config.yaml
n_kv_head: 9
norm_place: "pre"
lr_head: 0.00997
schedule: "wsd"
Each number is 50 + 10 x the weight over its row's rms, rounded and kept within 0 to 99. Layers, rows and columns count from 0. The size before them is the row's rms in percent of the matrix's.

# down: layer 6 MLP down (transposed), 2304x576, rms 0.116, rows 1766-1774, columns 384-575
# up: layer 6 MLP up, 2304x576, rms 0.112, rows 1767-1774, columns 384-575
down1766 100:59 35 53 50 51 62 48 45 64 36 41 33 53 65 56 52 51 64 33 51 61 80 53 63 40 57 37 55 53 55 54 65 41 49 44 43 41 73 68 55 54 62 43 59 22 62 69 54 49 50 28 50 58 44 62 66 40 62 72 26 49 44 39 40 64 46 52 38 43 39 45 60 55 36 60 43 62 28 53 44 49 49 58 54 57 65 37 59 28 62 62 31 58 47 46 23 49 57 60 45 24 29 69 42 48 44 43 53 64 51 54 47 49 38 61 42 54 46 43 64 65 47 46 37 47 60 45 37 48 53 56 57 48 54 63 65 50 44 57 46 37 54 71 38 43 42 51 82 57 59 46 56 49 57 39 58 32 41 39 38 37 54 44 37 57 41 49 59 63 51 38 47 46 65 44 43 49 49 43 57 29 32 55 44 49 38 13 45 44 48 56 47
up1767 101:44 42 55 55 59 60 57 43 47 24 71 48 50 50 75 51 41 50 61 48 42 52 48 61 41 49 55 67 39 56 53 42 48 29 49 47 37 59 40 46 38 40 63 57 60 37 60 44 47 61 55 42 49 47 54 42 66 47 57 43 44 48 39 61 42 36 44 52 68 56 65 40 55 52 60 46 58 73 55 47 52 58 47 54 61 61 46 73 44 58 35 52 62 34 42 53 40 48 44 56 39 20 45 37 50 27 61 48 32 68 46 70 48 38 46 64 56 51 54 34 32 49 21 38 60 65 47 44 39 48 49 42 40 50 39 40 51 53 56 43 53 66 40 45 65 40 50 27 59 47 51 30 29 42 49 53 69 50 52 64 59 51 49 46 49 59 60 49 51 59 37 47 68 44 37 59 47 36 57 47 45 51 52 55 63 39 80 44 32 35 44 57
down1767 099:61 42 28 45 51 66 45 59 59 37 54 43 49 61 66 46 45 50 56 42 42 43 45 39 57 71 59 57 47 55 52 60 66 37 47 51 66 37 51 45 48 45 28 43 59 47 54 49 53 58 58 46 45 57 66 56 59 62 37 44 43 65 38 48 57 44 68 63 46 38 58 53 55 61 55 56 50 57 48 41 64 43 43 57 50 76 36 52 41 58 54 43 48 45 59 55 41 48 57 45 46 61 76 48 47 65 63 35 54 59 54 44 57 68 48 36 63 43 62 59 50 46 49 53 38 46 49 53 61 49 68 55 67 43 66 45 35 71 53 56 57 47 51 35 40 51 73 59 68 46 52 32 62 53 56 40 60 36 62 42 51 55 38 46 52 55 51 50 54 45 28 44 56 27 53 53 42 34 60 48 42 43 48 25 62 32 67 42 45 55 64 60
up1768 099:51 53 70 45 53 46 52 47 42 51 61 49 47 53 43 45 57 54 53 41 66 51 44 57 57 51 50 59 35 51 63 21 50 67 44 52 52 71 42 47 63 39 17 68 50 51 61 58 56 49 55 50 27 66 54 62 59 64 57 42 49 51 52 49 46 56 54 54 61 58 42 64 55 49 40 54 51 58 53 32 59 39 41 56 47 63 48 43 45 44 58 51 41 63 48 29 46 55 44 43 59 34 44 44 44 40 54 59 53 54 60 58 58 51 58 50 49 44 37 53 47 60 68 43 50 33 62 48 60 58 44 54 48 52 54 48 40 35 44 54 33 53 53 28 61 38 41 58 35 41 47 49 41 42 53 65 61 47 57 59 45 22 65 51 46 54 41 69 57 53 52 44 54 52 60 75 34 71 40 45 47 52 34 67 51 39 47 50 51 57 57 59
down1768 100:44 68 50 47 48 30 48 42 80 50 56 48 39 50 58 50 45 57 49 50 66 36 41 48 63 45 45 60 60 42 65 51 42 29 29 64 56 60 61 37 39 47 44 54 46 64 43 52 39 45 61 51 52 50 49 62 63 51 46 46 36 37 58 57 48 40 53 46 37 34 48 44 67 53 46 54 37 47 52 33 41 56 48 47 51 55 61 43 61 45 34 47 22 45 53 51 53 40 18 52 59 61 61 55 50 40 44 41 37 58 56 52 53 49 48 53 32 56 49 73 43 44 55 32 49 46 58 37 51 44 56 31 46 59 49 50 37 61 67 68 63 40 58 40 49 52 74 41 59 47 57 60 61 46 42 43 71 60 71 33 46 63 52 58 68 46 52 47 49 35 55 64 38 44 32 49 57 26 47 57 47 47 52 44 63 51 44 51 49 63 52 51
up1769 091:55 70 51 66 54 42 53 46 49 32 58 53 50 50 55 44 51 62 43 60 61 22 40 46 43 43 43 25 44 52 40 51 49 57 39 21 44 60 47 43 45 61 60 48 26 49 45 36 67 28 63 38 48 58 53 49 51 49 61 36 33 40 48 47 47 48 63 36 48 55 51 59 46 64 43 48 41 54 72 66 21 43 47 68 42 49 31 49 52 54 58 59 43 49 56 51 44 37 57 44 63 46 60 49 77 39 54 48 43 42 48 47 54 39 66 57 42 37 44 49 42 59 45 41 62 49 40 51 56 51 48 50 50 47 39 50 49 56 52 73 46 50 46 63 59 43 71 52 50 50 50 41 58 72 55 70 56 52 32 48 51 52 55 50 66 21 44 44 70 46 45 53 47 27 70 71 60 57 50 46 70 51 51 53 46 54 45 45 42 45 45 51
down1769 098:64 40 36 52 38 48 44 56 55 44 42 45 45 70 64 42 49 60 73 38 83 48 38 37 47 46 56 58 76 64 41 46 43 48 54 66 22 47 49 29 49 54 51 58 52 46 53 56 62 53 59 51 40 44 55 58 37 36 48 51 51 72 68 46 45 42 34 43 57 51 42 44 50 23 63 62 55 45 43 56 38 47 51 54 40 57 47 62 53 55 56 56 52 42 52 35 32 55 33 61 40 47 57 61 38 55 50 41 59 42 53 60 50 48 61 36 59 30 53 47 58 54 69 50 59 45 67 36 40 51 71 45 57 48 34 50 57 44 62 70 47 27 65 43 54 51 71 52 57 55 33 43 87 37 49 44 38 42 44 54 42 63 40 46 37 46 40 42 50 47 75 40 42 29 53 61 48 56 46 65 49 70 53 58 51 46 44 47 36 36 49 52
up1770 109:57 40 33 55 48 61 46 53 31 42 48 56 72 38 43 56 59 69 70 47 45 56 61 45 46 52 40 40 47 57 57 62 39 70 53 46 38 44 49 45 42 76 37 43 51 54 49 68 52 52 37 53 47 61 40 51 50 65 47 48 35 36 60 58 42 35 69 37 51 55 38 47 46 42 54 41 24 33 36 46 52 52 43 52 50 50 38 51 66 81 61 59 56 54 34 43 57 53 36 43 52 31 65 61 35 53 31 69 38 41 44 53 60 57 40 64 61 51 48 49 59 40 26 59 73 49 60 54 61 57 47 56 60 50 47 38 49 53 45 60 55 38 33 50 52 61 46 86 50 27 47 64 43 54 49 63 38 62 63 43 44 48 45 43 50 65 42 53 54 50 51 80 55 32 42 72 52 64 45 69 44 47 48 43 54 24 49 37 49 38 55 51
down1770 097:46 39 37 61 49 48 31 52 66 26 55 50 65 54 42 45 59 46 39 47 44 62 44 50 38 50 43 53 46 54 41 57 48 49 42 32 38 66 40 35 42 56 45 45 57 52 53 70 44 34 44 63 46 70 56 54 46 44 31 49 48 47 67 56 61 46 37 58 49 42 53 38 44 42 49 64 49 36 55 47 52 45 47 63 34 38 53 40 53 52 59 44 55 49 26 38 49 58 37 67 55 32 53 45 49 46 50 63 44 26 49 52 43 40 42 52 71 42 40 50 52 60 27 63 52 54 70 47 59 71 52 45 53 36 60 54 36 39 42 43 36 41 60 46 57 59 45 58 42 35 62 65 44 52 38 50 21 47 54 41 44 48 57 40 51 56 38 47 44 46 48 53 58 39 35 54 36 62 56 44 53 31 75 46 42 32 49 45 50 53 37 57
up1771 098:58 71 49 61 48 60 54 42 55 62 47 64 47 50 50 47 39 49 53 43 68 39 64 59 35 50 42 42 51 51 41 54 41 55 42 46 38 69 53 45 54 40 67 54 40 59 38 69 37 38 61 53 33 52 48 67 51 42 47 60 43 47 34 52 52 55 67 49 64 50 52 35 48 67 46 55 57 57 42 49 55 49 52 45 56 32 41 51 68 44 53 54 54 64 36 58 31 47 45 42 48 50 74 68 30 48 28 64 60 48 52 40 62 44 44 46 57 34 46 34 45 39 24 53 61 43 47 39 59 37 49 55 47 69 58 44 43 50 46 53 63 44 59 35 33 56 58 31 71 49 54 57 61 52 47 44 46 41 44 61 41 46 42 40 45 59 41 50 61 51 57 28 45 43 39 37 49 34 58 48 56 47 35 45 41 47 44 48 40 55 60 47
down1771 100:72 60 51 42 62 55 46 48 52 62 47 54 41 52 67 49 46 55 49 44 51 61 51 47 53 43 27 60 43 55 54 55 59 53 40 43 44 50 56 58 31 46 58 43 36 48 57 53 43 51 59 56 37 40 46 56 54 38 73 58 56 56 47 68 50 45 47 63 71 71 30 54 59 53 64 49 51 55 47 60 67 41 54 50 61 43 30 42 55 54 44 61 58 65 69 51 44 55 46 52 52 57 61 53 56 41 32 39 62 58 36 45 56 40 51 57 65 52 42 39 64 62 35 43 56 44 47 63 61 46 51 72 36 38 48 48 47 42 45 39 48 47 44 37 70 38 52 44 75 55 38 49 49 56 55 45 54 56 63 55 47 41 32 35 70 55 30 32 45 49 53 43 57 53 29 53 48 56 47 39 72 70 60 44 52 49 47 67 56 60 48 41
up1772 100:39 60 62 64 49 67 34 72 58 51 31 50 47 46 41 46 50 42 69 41 47 50 50 28 52 57 52 40 64 51 34 56 41 31 61 58 55 43 53 39 57 48 66 54 53 53 54 35 64 35 59 54 49 65 31 64 36 40 47 58 61 47 70 73 46 38 61 61 45 64 54 53 45 64 43 37 55 49 54 50 68 69 48 44 23 40 40 45 52 64 44 66 39 55 57 59 35 75 57 56 38 46 48 29 46 40 36 48 36 55 53 28 65 51 52 59 58 41 35 39 65 60 57 48 46 43 42 52 57 37 48 44 41 45 56 49 57 56 42 46 49 55 66 37 33 62 53 39 47 70 45 45 66 26 41 63 59 37 50 44 53 63 47 36 50 47 57 53 57 51 57 38 53 54 63 52 54 58 48 55 38 57 47 62 57 45 41 62 48 70 45 60
down1772 100:62 49 36 52 54 39 62 41 53 54 49 44 50 40 35 61 68 46 49 49 52 62 41 59 63 37 65 40 45 50 43 53 59 58 56 52 55 44 39 54 52 42 55 58 68 49 57 62 67 47 54 40 44 54 77 60 57 45 52 47 43 64 37 59 51 53 66 35 46 65 58 17 52 45 43 40 52 53 44 53 52 70 51 71 48 53 26 54 46 44 52 44 32 65 53 40 51 41 57 51 33 62 41 37 52 53 34 43 46 34 34 58 36 47 47 64 44 39 47 37 36 57 63 45 52 63 41 55 44 56 37 53 53 40 53 50 48 49 59 49 44 53 60 74 56 44 39 51 56 46 40 52 47 39 50 74 40 31 41 49 49 45 30 62 45 46 60 55 50 55 49 56 69 58 23 47 54 48 58 30 63 43 54 38 54 49 43 52 57 41 57 45
up1773 097:49 61 36 53 62 57 49 59 25 45 59 58 43 40 54 45 48 43 37 44 60 43 53 71 47 51 56 41 70 42 48 39 68 29 49 52 57 65 32 57 40 55 50 47 57 36 28 44 50 59 39 55 50 38 43 52 63 50 50 36 55 57 56 50 45 54 58 42 68 52 50 49 48 56 65 46 56 59 51 47 33 45 51 47 50 45 43 50 47 47 51 66 57 51 40 54 45 39 60 44 46 74 45 70 54 37 58 62 37 43 45 57 42 53 42 61 51 66 42 66 30 47 65 37 54 63 47 49 54 64 59 41 52 57 51 52 59 54 54 34 40 54 33 60 47 44 43 61 57 56 52 71 52 62 59 41 51 56 45 67 62 61 57 52 49 53 43 54 64 47 49 49 46 71 52 32 40 65 51 53 49 66 53 63 54 43 24 43 68 55 49 61
down1773 103:52 59 50 50 62 45 38 44 57 49 47 49 64 48 45 49 69 41 61 57 54 52 37 43 46 64 48 26 28 41 51 34 42 43 65 48 51 37 51 56 61 44 53 27 60 40 44 29 60 56 37 56 48 36 55 50 43 49 45 42 33 52 51 47 57 52 48 61 43 64 73 62 44 44 69 38 58 44 57 49 45 49 49 60 63 74 40 56 51 40 46 38 61 49 46 37 53 49 37 56 43 50 41 56 50 49 46 63 40 56 61 48 51 47 45 46 48 32 45 51 56 54 60 58 67 47 52 47 60 44 47 42 32 46 37 35 55 53 52 48 41 34 58 52 37 54 41 39 49 37 34 62 33 46 75 42 32 47 53 48 36 40 43 42 49 46 33 52 45 53 47 52 37 49 49 54 59 45 48 56 26 38 45 46 38 44 63 41 49 48 47 63
up1774 112:67 55 56 83 44 61 63 56 43 48 52 17 51 47 63 56 45 60 46 36 54 54 55 48 36 49 61 43 45 48 52 41 43 55 48 68 59 52 67 46 55 52 45 51 43 66 21 48 28 44 61 30 51 46 55 53 50 50 31 33 54 49 47 51 31 44 44 33 53 50 64 42 55 44 44 48 55 63 48 45 49 66 58 39 55 54 56 60 51 42 53 53 53 40 59 51 57 54 45 58 55 47 51 37 46 73 49 63 48 51 45 49 45 45 59 44 42 32 58 33 42 47 44 50 30 48 40 43 63 58 69 41 51 39 63 46 61 46 53 58 49 50 41 51 29 47 52 42 60 59 62 68 47 55 51 49 60 60 53 54 55 53 55 48 57 59 46 42 57 54 51 41 55 61 48 50 53 62 50 61 43 40 33 47 35 39 64 54 48 51 45 70
down1774 109:44 39 51 46 52 72 60 58 55 55 66 45 44 56 59 57 61 60 61 54 55 53 56 62 40 43 33 43 59 59 53 68 43 50 50 47 43 32 50 45 58 57 34 41 45 55 39 53 41 50 72 45 58 34 39 54 41 43 37 34 45 54 53 53 47 44 51 65 57 44 44 41 50 59 35 57 49 62 39 41 59 60 53 58 37 44 49 52 42 45 41 41 45 74 73 49 47 31 55 55 71 37 58 51 49 50 39 46 50 41 39 44 36 56 52 60 37 32 63 63 62 48 60 58 42 49 29 36 27 52 66 55 69 50 57 47 38 47 47 53 47 36 39 52 33 37 56 49 51 58 64 68 48 54 42 40 55 36 34 61 48 60 50 63 22 45 42 46 32 39 54 41 35 57 50 44 46 32 45 61 50 52 45 59 44 55 47 37 52 65 33 51